Each number is 128 + 32 x the weight over its row's rms, rounded and kept within 0 to 255. Layers, rows and columns count from 0. Numbers have three digits each. The size before them is the row's rms in percent of the matrix's.

# layer 11 MLP gate, 512x256, rms 0.128, rows 411-429, columns 0-255
102:067161118143083096091079143122101104074116096111104172109087115109135113156249123126144096109132156145099159090114107127123139103154120127092141159090109138181141132125101144132129105099136144125190149106168125121064195099110113155115101102123129114149096137113152131085102096096150164158162140152091157123130114183164136128105125144166120075057064147144116101206114126111128072172147089147129116139117128122106124112146112101095106133103154094140136153126070109128197138104135065094161063160153105126147119131123110168197141142143141155044112125145107154220187142149151151127057132121127082157150174141070124146144164077148144104035169133126079132177082150103138136140099177120190162098099137162130114093170078173089207146107130111166182156144107073129124122150176118
097:118135130174124132145105107140129111127090131162150156131076092136114079122114152176115130130132113103136174117155031200203137177164129127086139146114084154122098158175100106110172125101157145213120163057121145127109124098102078108109137172090113141078159064130128196132166175103120116110082121099168178116144102174142145136161122101107169145106177130138104135117121142135067084075139154096057188192114146176098145153135107168144133148157155111140169127144158117175093129100148167100117169137095141186136172124118121135123153105115041130122107248141154089201147167143107135132160158142130106142145185181134135118114098129133118167131100117119123160112102134170144118185103113159144153071128081076225092129156144117128150155119105155146086128080093095105089177139150144
104:056140126148109160154145138127095057113177127103124171062128159118096150136144128130078118132140095119122151076086153155187099155164158028152078140165155113164077136082117126176109107110193146078116103113092165113111125104152150106128113124142141140104133092178125182122105112171087127120094109154065036073063093096164153160124158139145107127108133185131137137160157130137115133173167154155193159116138140072161175109129062185156137147159146102177122104101129124137096167061096079103135114115101147078125101113168117122063093119119123148119088124178105160126149186129103144160141154088109157138091114145159137143083149157145216144078212128093128136135166112110107072141133160118141135123105113153119188120136110105132155114117151116118154219101152109092100103180172079
091:122128080169115151160087088123145209098114129155137130109148172126066134113157139160121106140165105138107082082071103079113109168152016087114153116170100135136100170088147095180154112100052123137155103147095142038102127099114112112125141142124170129107132175161195197136129160102181135135153170142111112161083129161121129109155127093153088101156147122192154155114126125092137081135139050208150131123159087097099146169104138115122135086113140182066095074147143108137157128147134156110146165108149169162079105080150168162200154108124136090179119131107153104081142179119156123147106118084122118149120140160154135107075136035135190183154168143170154118118134191129148169154120137140141202112118095167142129174138178121150126156148135159120110121105166117115148116083167154
100:123114114150109131145090186077130129150171181134112137083157136157089131050116113134105175078118111019086114128120173100143138115125172115156115120124106162119120094165163187089124178125169202090095149134161135176143112098127102127117151114160107126104119142093147110121093091090105156165108143106125151098078089167094138103123150088138130100101216132143170127127126182135119128144188077117125111178160094106116120114124103140178130189200137129075137151179088092135177148173160120171139163147210175126197093141143133120072156126113098122102102093186119116143105080180098137070107093109098108149163133136186165138140161160057144143138098134132140116103121140127089159164119133127078147086156107140139146138089134080157157158146054140114107090173217111102127177087098170
101:133118125128122177099199138102163110181117131119147129078128146134131127088092146148080119114150120121134170119130061142124155092111132101139186129081091128076087076097084141150150091073129110112129138201134097095111112097144114189153117176104121090133145106122092152100058085099146162102075098123068149148164135151171176140118114136112117157128179148144112146222089144161114178187095099145124160105140158125160145125191116116101125112185213116134209119105091129073128088091136107072063135146179141149167143109161074125130171142142086118121164112072129101157081110143119135112126106128143068125123155136086145098121127088127129139144155082105141068113153152163133197144068142125200169100151169157107161103076157112112120084077102148172098123122182124055102068135108087
104:130103140077122084155130142124089185087081105077175136132112111095127158113128073150126107094106110135165160134090112144105105148109070153114134088148102132155142094131177137053111171131147140183085110118111096110068101191142074101103085117117130064135131122103183115113126158118086178097099126112104095145074137130176130145092068155123136097153139124162068170116109074180125105179176124167193149189124129131056127112135157155112157132150090161198147133109067172145138097115177070095149174112141108145161060163073156058168139099140143133072101116107151135141113167091177088083175146073151139157151096141142166121090160158153133077115084151112161117142106104113144179134079116101138091074142107161127098138169100154071105162109173101095089131085152120144120082150087172
103:133137155157090150116190154148091152107117180138184182093127124105108142102121144114171101124115168095136147085084063129132092131119154087117074158085089175189177183193140184154123130108117135122183158078139094161116106160139123129124105154143087085052097065106081115172160193110156112152115141156137096124106156149170092143152159191185139148142100145136136080128098125097120145068104103172106140093127046133142159106042089150125125116145122118082096157126130159105194142113099099162154119145167133148137097125101143113118123138163132107137200136139085125081138154152161118179135169161157109103092089159129119143077140066159140095101173109154162160115079083109102165135109128117151122110077137139117160144128116078072194171145081111108095132118189175164125222151173122
100:133096140129193118098120175181132125108165124118126108154131175125108114173155133113142109042132126142102140147122154145142106136094119117137139124144084166173160108143124138079139169125102131198072138140111081149120085130144196093153100082136081166083159092138163155098206130085208183148131175157092129094101147116120158111081223067142127097100172125115098140067083156130127113092109133155132196137089119177120106145121135102151133121110136149079067061113126130132159109139164151151118174096051142094132162127163161150142118134130054095121143076119168135150132140104086141129158119144090182139121090108191123119110108179124117107186182132192150130138132176096107128140137138133098137106123125166102141146183160085116135047124141047158109121212152171140153127152204116
101:127150120172171175123090116159120166058125071132123125160161154105089119201100133148084081073115121098158169081143113163068175166155114140198170153157159124119129143087113162150125079158170124137148148072113164154167129187122128058110133102137055128162047178111186064093120074137164131125107134110119094087128106074144135158154140081161129086150109107188093097104106104124132130157149184127126063107137143123132144118100132103194143128177125153152104127116172138068168130122091220101161148157149122101131146094117179092048152119098080120062165166109075124121131083122121172121122127106137113099132132143135107162121097113071118105138111117100163142093112171120167100093181148169071139107108101125130095103131170122151103153089101141118103062133154166123088154123079083
096:112138151139157139134094132167146144137156070146089199141132116157153102071125143183092142110159093173103136131179088124138125100143129119104108171081107146164140155116131160150206146147160156173073203094169103137141123172124108091141188141112048104148158106110149163087179184143146162137098118130060152158110152094158136094116099155165041120160134074111100154162163116133144136099072102110179095142129102129151167141107144139109104174203179167120091176123098106181111110119162133083103144103162163169177131176118154103075116086113144172085124190100140135138128111160166137202122119148091108068052140129092182182147146153145144094106093150101167133176173187114119135119138100103097095146121123085077119079164094082133119141111168136106133183126105130128047122134138132
099:131116168140142137076127123147116132123143160112125167086154165149144117179115162111181150134114111117122097100107147120120132125127084159089151045143141141106163122101125107107161194112128096156104089146116159087130100166130105145101095195165115137090150109114073142107123137133085094183145117102181143127130166127105160125164102198108089144096135112077128085089126145177138182136097142104147162187132151135140132158147168181115154104135102143144167108142097162123199082088099019084144132183104115123121126137120145053216097110120204179118143181100087115126045117162105180126152141077099104143135135090167120116112141092100083098131102147107141166159062179110098152101114161077087198075119133135080160196110119111162117055147174117132177117162140121099120063148107113
099:118140172108159155118116150112100145126160102135112150112124162095164164108146100067108129157088106120135149089120180164143198094159144076106158100138169105146142093144198105134119141114208131121140107115135102110011123110108096140110145102087153099138152109141145116149120119160095097183124143105121134206115212166139132110099095116138112141158101094142074105134122161130062093160212090132143104137107076118148135122103124162142158132191244114136144102082105111103115100098137111130166170137133160131180091100113139133153187081169109118070108167142199097138139110097103089135150130160153123126096168102094089119163131113137086089165155127137138150132173174176142179070105148157096190159176119157165118106114131107154173109084157112119113108202152117082140061138126209
096:153149048083118104070111167180116114116170149177149112144130123169171092145120047149128098064140155143083107064138100192145158135136148099139098127096171103086135161139103130084136114080155141173133103128153064079138164070167075150161130132135114119127067054128138180117119094183123119154115113130075111162120144112157081163100144085166106096138057113143112099152179133163136200140107139125131151094101131108172140108155183142080184160177120141124129136135115133094171103086175151165131118136148193176082148140146082200085161120109123103053140159165154114102108193168111119116136114103079079129078118091079091110115129106113121170182073162137129074171104149102109124102138120171146189081104131139137156146140140133143077152143105085123154148124137114168132169156077098
097:151130174149137159148172144113098083117134120193142124105110118073136154177157139137221152125145120177105221067064133143120131100177153099171121170076101136127119130092130097171120178148138065083125205139118173137173107198101121132139134105122139103149146121122089140183099091099125131173139145125148197077133114111106169133170115150071136158126134099073085086135096135143111141066132060156107100120182136137107149116126104157075117160075194153129079151157162100107170112147123087143084126133086117105123123126125153140140099078130169173144181166109160152152131117127150062163080121148139195148088102151127167144124136081117121054095092185146113130075151127146145125104189157094144137145085143165149135115186147098123085114201105150132083065164113132136126165090145146
100:096165125110051152122126108151148124121116116111116147114159133130173110156176132161170099149120142139143072101093166169124153178119074084076132118155192091167094123080065107186129129137196067120142085071169118125121119134199127095104110090126126097082119121138115125157137110110124101112096085127137096115140151135091129117139113133146095147141100097133066143148108166137119111069119147157148097114167121056130126099145080138131148125059159122137142131157100102153109134079142146142140127135168171126182165091107166190139142098087081174133095092176089134167064111163150085162170128161112113130164140134068120109066153065088187112125180169074077157104085205119052078083132131101124186120188139159143182096153171092106083125113148098144117147131162072126150156164158182
100:152138047104144118133147175163161069124144119082116140170167121078154116113085143125145141075194074068131145080128110156125136095105113060162153170164085076157139096168142175112125093101131160135141109105089069093106137119105074134130181137132144124117158147156125123153102124189137139138092057138175105136180082091130141086115142123128158199120149136097108141068127061181082129180171193168158109140125168141146110118102116151118159160124158110046086122143123090135175117146154118093128169146095059133128150095126125111120073165154121176158126176114049122099066137098128126154165126125208147134112124089083089146137151124171067129182122130099085113156117173148103121128124100168103120158183105160143100074100111169176148061137126144106120109104160075164163171130130125
098:122107088149091094064094112157076159144104129152136137119090066145130080179181158129077102157130130154090122109108072101170088216147140167129113121162103144129157090093189150178120094113151113126123077145049122119124079180129119153145159076066099141126112105123140114150119144121116095168123151147123165108149156173095153152124119158113124129133103124152123071105130141082139101149083131175120159089128077085158118159155102119101106104139130104155126096153082148153164134163118090101091142104071062095100140167132058125134086087119125142145060164077137165086163120207148143142054123166115154083142083141147150172158143163184158158095050156167094137126094151095136167093079084119112153120097080102064115150077078154162128171096119112193068168113160121125137147101128158
109:147127144158158113157168142125216222116153112131082092082091134144201201095171110070069085141127115126133152148087139161118078116100149108147164070155189116096111126123180119155089135163106090120102059103177138136171089134090132149095110128172118099122153126099125109120164120185165105120193147097133163133131185129086151136152141086095166123139150135131125142169179149061190066119127137078131142120131122158114106164151164118123108110170116138179083080168129141128133096086165100080137068175171089098069173136124128124158117161088068156086119151147078118104141198197144116100155156163105137130134061125151145098075104078157133059116162129102176117179130123100138130090111109139092102053151156113126136133133104141142115163125115129145128110089143177085121149108158161
# layer 11 MLP up, 512x256, rms 0.138, rows 411-428, columns 0-255
101:099144199157119104106130088118169124120156178081140111110141117152122072084126127134105135167060119154152133121092114157110114135157107154130106159163107073123142133200096139152141108108106134100087113131089107186056112134178079115186105123141133097088151147122129163104096166156098085120153128146179106072174154157182084117131180122115187068152104152111095142122071144176156092136098211125191105130133095095113146204097075169141130083102132079125111166120052088125066167121133125157141178133140094118100113123134140138106106111061165133165070100167121112139149112065148091145187129071187141153152146089071097121175142166115131118140095119098153105119128126096057122099100161089157162132199075054137108142122077171135133133110113134134127144104148166092159113177159154
090:193194172170121160161198133096112125110144135114119089160102119096067154135142097088172119132140183120137162174107105130154152070163112177116131146129134145112153171154160145134115141094150111123182149174153143049187167127122122074156093155170114078171135181124119118116076112097137198103118135128106136128103103113062082063102096129140134154114119171109077117203126144136132078150082081147145162134146115106138130152166139107086191137153107186086134152089103144149163129150107192114120101215176111147217153137165092064104196117158112150133117125141114153088149155116127145120119131109175089112126151099160126100156133054127114090130138184162079179189129110137151144110109123140055093154136150107101188171149177105135110136149191131121146145092100138130098137091092169
100:129138159135135108077161218133121120139190135156147124101115133097201182144128131207094162057134169106103113079118046106122138175107139127168136103144104159154159137143127140111116150132084118108156093181063125146123129084138068124090151131147145171146152126156161140100143126128117164139102116133124120141166080091165127150044070135131095065134113143129255121084150172117172127130097162125103106169132133133108083089139119162100120047095087109173168123092068167128159126136111052169141154180143116172137112166187091114098128112091153111092125165154132135100174103101112136121132065142123117137133167161114165156183126090172129179137168096137127079171109106128130122138089136167108145113079151157093108199132139159110128133145108114096058136104134119086159163170167119
094:131131176158125139133123152110134109124114097168152113113135142164117128143172092071126146078136146159160139139156100091114113138127143176178155131062146191139119113137139140151105121149129137141181163181122138109143142129123177129165154112135084102109163129146144155143103129144115124093097109119126168107112144123163166101129088107129106112081076083110102171123134103147045161127133113128073133108136177167158133142093170143134111117149134109127164120115110159180130179123214098218118140126095157139110090157085125118102111151181115088048159120170052068128099080115062104151141113210151143112126094077184134081178141065107052123102090126118203113180080077132117099130092076175112093139235137146075194095107131118160154125133089053140137128172111148102186110112121147
103:148164136194153133156137118086127112153121132094183165115147110190124101074111075199121121157101107111140093139146143166159122136119168131144139144164115088111102113138107177076093217129121117090088150137177096151144104090080101125101142156104095174105190086133149199120125138075202177149160139181129174132088105175130079125208075136118072120206152105083150093123168110137104126152070082100162170131124132094127131161114129129149103068163092124135115168136103110089130140126057119087143159131123141051150100114074157104119133129173117165117148096133092105132084117106136148133145105160089115129166105163129138161144064073185136157108104178102174069151095151109189068106110131117130203141114168154121128110195085143184070099115097152132112136128109126117113095121123142
105:142130122095129125190079103108062112105103143180096116146130159120124219133153107129115134136154140118177105105115171168094089167193170092180100105110132141085135108120131091079129132103087131160155133112111156110124120035097106095090161123122125136115160148145135102105092143160141087141140135136109098110110077138119112087086136109126146092102143092137119121108145063162091117119128138080114085193169087154118137150164121139122146096137124173115157159180172147125127140158130165152159052100122138142121134075099144144206090127095199071044119114107133140182109137096138147180080189124159144155092102174164139127036123206120146163015143101178190189121116137107095162111144112090141128174140114163107095112113114121132146153183205118131171090122145158138154110143148114
109:113150116164068091093156112077195099106128189098115113111124125094131099139135101097073075154116116175113097142121085091137134209153144146127187142096139137148131155108111142170163025129136104112107145085105114139119159100148153123120135134142117176174072124096096078177060198174128171151115144081175078135134113124102120162148106120104150123112097192101150109112107123090127119127126122138117125111109111128050160131146142095160088170109152147093169151157125086096059155168123114128134106110117154093143200109119083135131129111121160223099143152152127106110170102098161130185129155159185054184098154072119129121138100135176184115145147111088105135140167098140163127125222149056095143118108129135091130108169101123165093160155150095095115184118129192160105166120066120
108:157147115164078111137205098084129162078171126147124045121149090095108111153105106149137081123134189091139093109145053112080062073138170157156104165099160124141144129138114159123088098109171153084135076181137102166084135124100113136158156110128179096132167115072125126144115114119128126106174109072143060157156144105148165103204115125084099163159104134128110078122124147094105136092120116163129116183147143092198110109100050154084168192118105141130186096131182135140152166123132170154128134149109139123118130084066174157130137112213120112096089201127157090114098104175130138166077117162129158116106090155164056163082109161095142170138102124142099142153107090114144167073128207126141130137115078167140133148135103151139146100132114168178106140129161136144106157164168187
100:142109099122120117112128091173177163106152108139096144177142120134162111189142062164176165088107059093114087155101094171126143110141152115095110164144093142112117106170146091155162112129127119170118107074121129201061121185078145132040125084158102113096095122100167153155170119131116141137164149100095121125105187103099074121102129118141175085148198150170121131087096171163070137115127190160075093125171045138116145111158132163099084097084146123147133165114131222124161151089116096129101135130135105131094121123138138074095136149123121152110151195118157120134189169120096165151149121155126110111095106125127127115117143193124176122095153130216152095100120115169124112092177120122061130201125160133183126076216191090146118112157127126147109109159121144165094145152100144
099:115104134162093168155191146150154207180125156114167099157050129134149120143131160100115128098086115090094145158153130081088139132143151107045129088096107115134110160135117088182056087095101130138102130090132132148113103094192146191124086154136124127102112124130146116140089152185095152183195123087109072124169185131097159099103081170135142109126100135144144245140158080122135151114137113077111061161117108132166146160100125135095156108085127087155110076114122164068135097123097104151163143116160116160142190147146159130141123123084175113176118107113115119127095102090099174100052124148084133126123142143111214089164171099109119079152070100103186131145131097188105109122099075151127114174103176168151115132114115148109056108155168108140172156141176093125123126143107146
095:118124114150122157174122130135076127144132169132164141137117126101217056167026163150155104164110175140084072094130108138143157124108119133098162176124193187126163156124148140120163111117141172179129162145145105101142068124130079113128165109130115106087103105106157113133099141132143136134147144140115033095091072155141108129147156088162131151087172153134180152089114142069121124086088112085117122133095094192123146157135144147076177149142209188142146147120183155124108134056115160132135121099031158179143143133106190167070102115095126183126123152158146138101113128124121087109155126136143107069162098149126144168138157131193149117106089140183150137122090044126145135111116076105134089117088119151143106121128064094086131134102162166146095168146144199125124189128179121
103:111119092145159167140179139100179157056097152108120095112129134128161078143178147131169138043132115163177120177165129112119128130095152086129142164130150165161085158112080161081190132062135131132124105161141049065126100111114148095123150076107130104098118117065125155155152115110142122111157179130136188108169151158137080141079164160121051116136121078150122149114109146135069132090136114147244146144148160148113143100136122133150111155156149162130078114126235178116119150157160057142177124119129110140124094147143168157096117172129198144137093119123074155155160167099123119156071080151123082116103180085156126137095151084106085112145181124143148129126080118155145144150094149151200090187136111175163150146132128136149084096141121109131119084112151110144108187148195130
095:128123160077124145174184119122157137140097157144221171181143130109084143086131094189114113153049148122141148112158104152158089176138099102097094126116146153148114046146139106104085139155149152082139103123093074136130133086110110195148104096097115166133130136105114090185096116201118130098114091083103173133084089146140122151038141112121121170130146125122106134130161151078127148140105059094094188097118057097110159130146122125070125087132190117138143121166115139161122161125105127089136096139114097132153184174118101111079120068102130054137114146107187132154144145184065162145111148181119165091137141137103086166112154121091139116088105136176119128120093070111132163121074141145164127121062158133091121193115118136210118141162122205126138165199172129098134127157148139
094:140179120113097141145082103141083125135175148194083117201120112113142152107102120120142165174114172140164104117151080149092081130139103145155137059130164119071128141138100158102128094118158151144076150078189145125141107156172136115149146117151127116178172156161085163112154150180098117177125214122106133130162107166053139140152089122123189179103085113102119107165088131068138177135139157115124077091149114159099108197149147111164091073087137081058105193129162132153130135130142116083104074125077122117145125114121137152129158149137140174106146138074147119104108104161125117160156105105154127128097170134088144134121136151094205149169115172177154060146169076124073064122172133133112092179124146090137179106145143167154148210098040116121081168101098135127089089128122105
101:088143121090172145100158059089109124148146178114130134138128130181164155116166144129085138141134121067093033223164192136163122168075084114105112099156186130126147166145087128041144102142119152134092105135163129082107099055082098174090137187121123130135145100120122128122144139153114181135082186145073151124121116164121112157094097102097114114176098169203121160198153167133117090176116162155115118166129203090107152114117095138135160150143114121132147159129087176134144080067120085114097047160132165180096098136095164097087130145141126118064133148139123082043112135093124138139137118127167159150123110084117098103130083157191134126123124119134092120166087121122119144142068111166162173118170118067143090114126111154087169154190150126101108144115130116162122107102099114
101:087143187210165121089129123179144134070128156145110176136153162191141146106069125175102161066166145146084108172152151116149152102137089188123166165106186095138180167145056071114125128143097118090112134118104113183139065078142116116158140160173126098158105151098079117141152125108116171149152088133124164180155152202179157112166099114125153152122137084149172175151169194087108177143141070109106102124117134163198128142119115121135125141134152123147067152160133078108130193068044101118129140120146118158108131159127121123169130096162176130154165114105119077110169128134127110141164151170159113116094124129119120162152162164166102131134083116088132138151101110158205167194156124178065100105119106086128146137103117139102147125133117148078218095128177075124136135091132149
103:087138172146110096103152147195120127124120101168126166102096121175148150171133062189133096153178150177132063175158123111143109123040121173151050080191067151139164053127115120128147119116154157135084098118134082096100167162118175158118145173151133102088103126116163092119155102158095122169118179164122137133082145161111097144152132137110050117123152161156091123132149164106184097097108097082164106175094128120140098101102138134156124137101122114127140123139120132105103110128121137128099104084128184147110112152088080129187134148103137163148107114129143058132096185156120094097140131108137150170154043124129174174168109144124135076123108129163139120101082091153087181130152184083157085143141109148112111173152134097089181144166121118186173154136163052072168123069044116
093:141154096131133116138112109124135081145106136146088125080182085113116136132124107166116105122155118092146178075151173139099071136204145067126096218185112116134145178117180119133112098152207120123134034136059121203144177156135115133147158134083103160107155110172142153136161191105132151139097190116068171092140150139137147114149207136056125147129072147113069093058096177111152116086081147141137097103145143189204123154159121120145122164162099101109130133100157099092129075172103106143116126084086148159089084148119122061097130147124151146133091146144112164109132093132116153170169090136106142119111102100173118114169139100068196120172096137161150134082152114118114117187119114159196087099151122125174148114112082132132124103145137109123152104127091182138131169111111086
# layer 11 MLP down (transposed), 512x256, rms 0.0633, rows 411-428, columns 0-255
094:127104203186155111126123116120143177107099120118106128100148143133138140174128043129122088156148070097142126109137079154150146181124154136140116111107076172101110067133151095093099150117161086142114103105094182113052122103092097153083070127124126162162120108190079146157060140192207120135060117193143096166159137097133161162121100134151100119116105063097139173110128151166133113152126145124175150155078158151101115122099131145102153152122086136110131104119107166117124140140109153190121134118153161126109119080145097111128095059145185140100140098138160180139148151132144170171162124137106244153088162119128132179144142171145163091177087134116164133045085139106100134130097139100088157149155219121115140134138082110101099152165178074090128120095076084101154170155108100
104:148097139140134127145132055090146124086126118149190069154069090158168066148138121113059138140084114105081139138123081103137098168119148135087128083123122124100116135148099115071150102094123139158092134097144065122084134163161175085091131146094111119133174061111164136154155108097190109110109149100126135125107119116154152168140163131169121153136133089126136178106112145107051138107146135083051163146094101115140092122097088131188110172165160084123145116121130120151149118142138130144114201127114150108138207154168241137132138083068118096137115179092142118179144175110131092133163145156091102080070104158153211137141094153108173090154130130112081107112046136108142140119125136068146174145142081178084102118103153163105131154103118103048111144099112174090079160149165117
104:103188175123114143116155117141106104112143108117103180094139141133112145079056110122110088163083115089069161103158094121132110124155093087145136152141109037123177137132088101119144141124130123155192127124101086124156110080126164094131106170115105165087148107108099135163188106100065150139149142117124166097141062111125158115104185135122105109123113126161139125158169061101099198185127174177107109117136147116138185186163120114189140124154115083123082097156129080150186129118104100122126117135134153128102190120126065138131058152089121125129142103161056084105077156157148061120127138181111186133151141128139087110168128138073132167147135087110107123161142149139112137114099164054067126152129094191097150126116114148156114116104133085050129116136186045182199107083078118
086:121106106112091154144093101144131141113149117161141113113131142142099181134120098113141107076186164128105099146142066117136149146143115082123139172205160105145148149127116132172111138138137170117076165132153133117114178100173096142164116099102172048156134184134155089113131081142178087120120157106109049175102139158162141131156054106117101103161167172188135066102125098108134125116189065195102128211127137186132142154120104112087122157096166122141120130148121120072149126132125084105131170138150098064131122041147070198130110093098134101139129068073056104118137144124108132153106158099089122166128069175131101168078122159096134244157139135110155125116152123162185139109089188143095133170087151139139122153123121117122160109166060135088128138102177175156120142118109103
099:145151130139095080101120136177113116046155136147121104101150108119186148133131118203121154076087170123100072174125111160110131043102169094085172101131098100144117139156160114195145120166094124100108159070147135172095137099105098149109185091162109060043130146168107156165104143101159109111123122142124115142143138154175125099128131102179121082160154164190184154080148195142107130101096106125135130127148147123122088140134161141157118123108150097178131137162062118085106120122125065050089188146104085116126144155127144157087131089144162130122138128126126150070120137133138135069095164142118113196155157174113122122106142109105120142106141152116187158063169154161121159202155147087115107128104196132083083118155162163114124137220159098114068092125158144160108061105130081
101:144182075158130144147073118108163135129167151090119189075131076103135167180202157117117108158175168188157098084123136117143139154107116170124119225152152148122090081092159086062092067134098147116189125103174122163221125190184095109099208116163073164144142127163114154104144157192116159159163172148106164148101101131089135132076114119130098116165164138137113089108142085088090132115189045142117121095116107106113146099120153120155111152137098151128119153134129108092130136110127148151127100134119076151161146111090086147183153119101149106173163177046098098138157165151120139079148112105128190117138131087120104093182159136106105116164137139170124134137148108123136111161084195126150110105112094126165130080122152139128131160139182101093088088112104186172144124121104189
111:177112184160127120137177144202120103125091119151164182199178073109113078112103121125091134123108066187142174184137140151154046152133149064104092131126122114151096141132053109124096091147151111141079123180136132120142116134104134158148125166170126150143134139086117172111145134141105113210102189114146142188093136137120096139158170139123141044105096140057183135157104137123116055033075145108122136071154120131099141175113109116132190153128122132120125128112123173100107110154126147091090117138182082102158155084135117093136180114091128130172156098159142135111143125133142181157198158173124092154143172133146116183197117151146122155158171152103107127105134162144120112119151098140162161121117134140154160171147157144149145148099148139130118183069109016118144136173112078
104:158105113132199141165145150111096097129141162118137164161109126124065088145175170093144128118116155082128159139085147143102117152123150057093085132164123118182196115109187146140085059134116165081141113064084107111083125101117135199150190132170101161156121154107165129132127135162171118184221126155110121112119144114135174142192133140104133143065125118093186156136135151084070111113117155127081095119075095054089101181115101166084166132132121161133132150147101121123139170111138128116131095107145124108126180134157180152114162130189090129154134170145159113149120057130135090091123189128093221085151126134140107107144138156109125131074137146161126131120195097168132118213125142134155146162103105148107125092090108091126101123179141121131167133088152149120074136074176215
099:132142144153152080145154099052074173133137188153102122149175142130106135153140097118123172090128111181141118172140085085122131154108150115093168110153137166170170112188102128142125119164107195155143091188147144165125117146111096085077102087123114135138144137184109113142193128104145079120134154150128126080100087107136143144080167104184152140106153119082080113122162130102126093151126187084132036082127077061136123122123133148117096182123073131130045112186104126154141129078115147140130117082108133089107119073117158131171095131123132108081124102131183082101141152150096210094108117121157129170163104133120148111114082149178161147076142146125150118100139106107072176168122058113078099056083138112136084108075121109142167067080127137060142119130151183153110140210119119
096:135127063118134183100138109131126149119106144120145110200164123135096142137113101189152119124113113134142132110099137131164128158125185184106177180132077135099109146152182074120106085121105113123074123118052203131149140091062110095136086126089139166106142128081101202118093124136103113116114147154150071157151156151134060190123108134112146155156122113089088145178075093130147189146147104140101165164145150164134199141165072129125150156138155107097121126151164131093094092114159084088169059081099163092065033092124096143119143153118083160122066064141077108142116104091168139104122147131115137065148087124147164160103100122128099182149138114107161068088102095167113188118156162150119061122145138137133147143136100190129141119107090157118154117098180094132059139106089166
094:144103115117110217129129109143125146088142140082115112122075164179141121143138108120152079188136171173173170149148095136104089156118158090176116109146125145097090095085110193170116119200134040143108113120094096094091109130136116088107119141171166166126125108163125051163169176119187156124120047143094093103100137133137133143111085120129160162120128078193116100110089138114116149122144164111136114124102194219123121176122099125127136139133129115132139125133067105114164127158108106127097144108120110138106086176163153119190171144163142135137090143120189125142133057157154083158116080070144145126139165176163153100112128218123141163176152098176129135106132143166158195078084095113104181092200123135088095062121143119121075124111160145109132098067124114132112166100139071
098:096122125149116128138106114127135130100097124122174142185146102099138162162100134115109129133175131093121108164097198207140161107146173092088182138121106116105167084120178176121188079098125127098120068124127121158105165135161124165100140114137144178145125082110174096115139139095113113120062179123109093140109150119121110150098149131131123115082176124140077101148111160174141185062166125131205115160124098081187096168148173141059128193142147148117192128111142140118133133146177113133075087139096115156174165096138092166070137122122108103150077152132094101103104127159173141089115115097073087137129170081077150177105194171103128104101166191190162121121167107187112097115121132130158130095080152164148136084185115192121094129194068154142138106157125130186064169123131072
097:179146116108105130132118149105128140111132153192145100158162091100090167114090158165120097219021132070098156153081170181156097145137152113129124150119147110063123181175114121190138147131139083149087129107235147161111127160137137130126116135119140188164098147103130112127146151095156141098142163120103092137167082176160205103149160134089059128117107137110092114093057158185174110145128135118144188152146124136123109173151140138130103144115109038117072139144127137095187167150083099131144135067066088111154145118167136163069120125130093189107078113082196146146127134115077073112095142129113118123095125145132180162114129118124167125092079133125121094120101145098161105132118168107170170119187150170111146110127129111176134159147056175124122117120105096079125142122084119
099:149150128133155118135190170141136112055113169151175171131176110137135113107143114187115072131135109083098126066124146162147094114083087151159120137094100150065095118118132162110166121109177140130156094078076108170125080207140097135128147141136129106085169200149119064158092117117183122154069125146112100086102123099106159168125093139128148154142153134093144121113085121123134144100132163182091168144150114109109123124176120089124103114188142161106180093099168160098077162118155071179035139126145132130151192059123099107154104138119208065091091186097079135094101132125131143175095139033122148089170140150195142115122136076088136081185126129191114116073143111150131130102111110168145149155122169112105161105115133101071097088147181147133122135104128137122116095125113168
105:133160118109119161112106088128164204102134147090167147136115134126106128145112162087102110123169153098084114186118087148131137120063181104173131145141203168132123112154064128088105183103095124139118134185150138129109134131141127171022148176090165113077144143131105143191123113111198143123103153159146118186125099115108142160139103118068100136139096137071137100150156098161136108139060115176157082108075142117142135162108093214158159115182152144109148103160159136105180171107113150105111147121119156109088086162171130153120204114152090119175163132159054104176133123093141032125140137142114116132118168101133148124164182122144074165171061156106134109167128126094099107097140093129175133127118166104174122159108117119057172146118082161160073083164154092066129110135139118
104:104124102109165113190154150124147125108105125091122145217101154114063105193099160156134117154046150157122126126155114194135090130168179163106135067120196132083168143122106121082163129151129106116114123087040114128166112125073135153119141085111131107112110180138111053145158101134071128144121093131112098130080158127153184132092121142116139111075121077101165119139190146159128155137138168110153170126166149174084188112113140129139141171100118149173140109068129126116153166175079176096150074134048111123149160148136123152151124120095147112120106122152155052128124185146174126131132115148159129118101099098088094120124103065169140157149091113087144093096167120066174103143173090135117083107156117066122197161151088141072106129133143058092080113097115169130148141090155065
100:165054180106127126082124125091152135120133141087164189103112158110142098142064106113126164137066178148138130162125078079129076150161094034118165102090137170174074118156122135127172093143088145160119130171086109149116166144167175174133101120109164106156080103138033149137121102070123123138177132105098095122124136160148144085156133152122146136164112121147151129137113109126095141081149075151143119108172141045081148121127129092089133143097118138155186122161116177146152130128166170108147120149142139154129113084140078100146175093054087092121090162128141160081145158199145109162139189120072100142173185117118170148147146143110124147155120131084106123067085084195063125177108109133127134114107163132137149124150127161114143159111157145118095137094096255126153095167122151
099:121158090098073157164050175076128127147129220110120149161152126132154110171167185078129157088131087159177132182054140162131164164123108124119120103161141142134094089178136156141158067123106174148160151109152125134111080120130109093165122171117159155176180143111118150120095172084142145106103127117122112172121064140150113066121103097174184201094200146158102186194170176153118089155150075148169097075078137148088099149138104163063139092116156135098090067156098121081105139119159135126072080150127094105137127117150129134149177168099110127143159155202179160143073131115144102170173087131118153141127115151081174157132149128117118155080159139117119120122086109175117111167122086084155071128148114118118128132110091156119124120071119152134176148115148149131143141177182162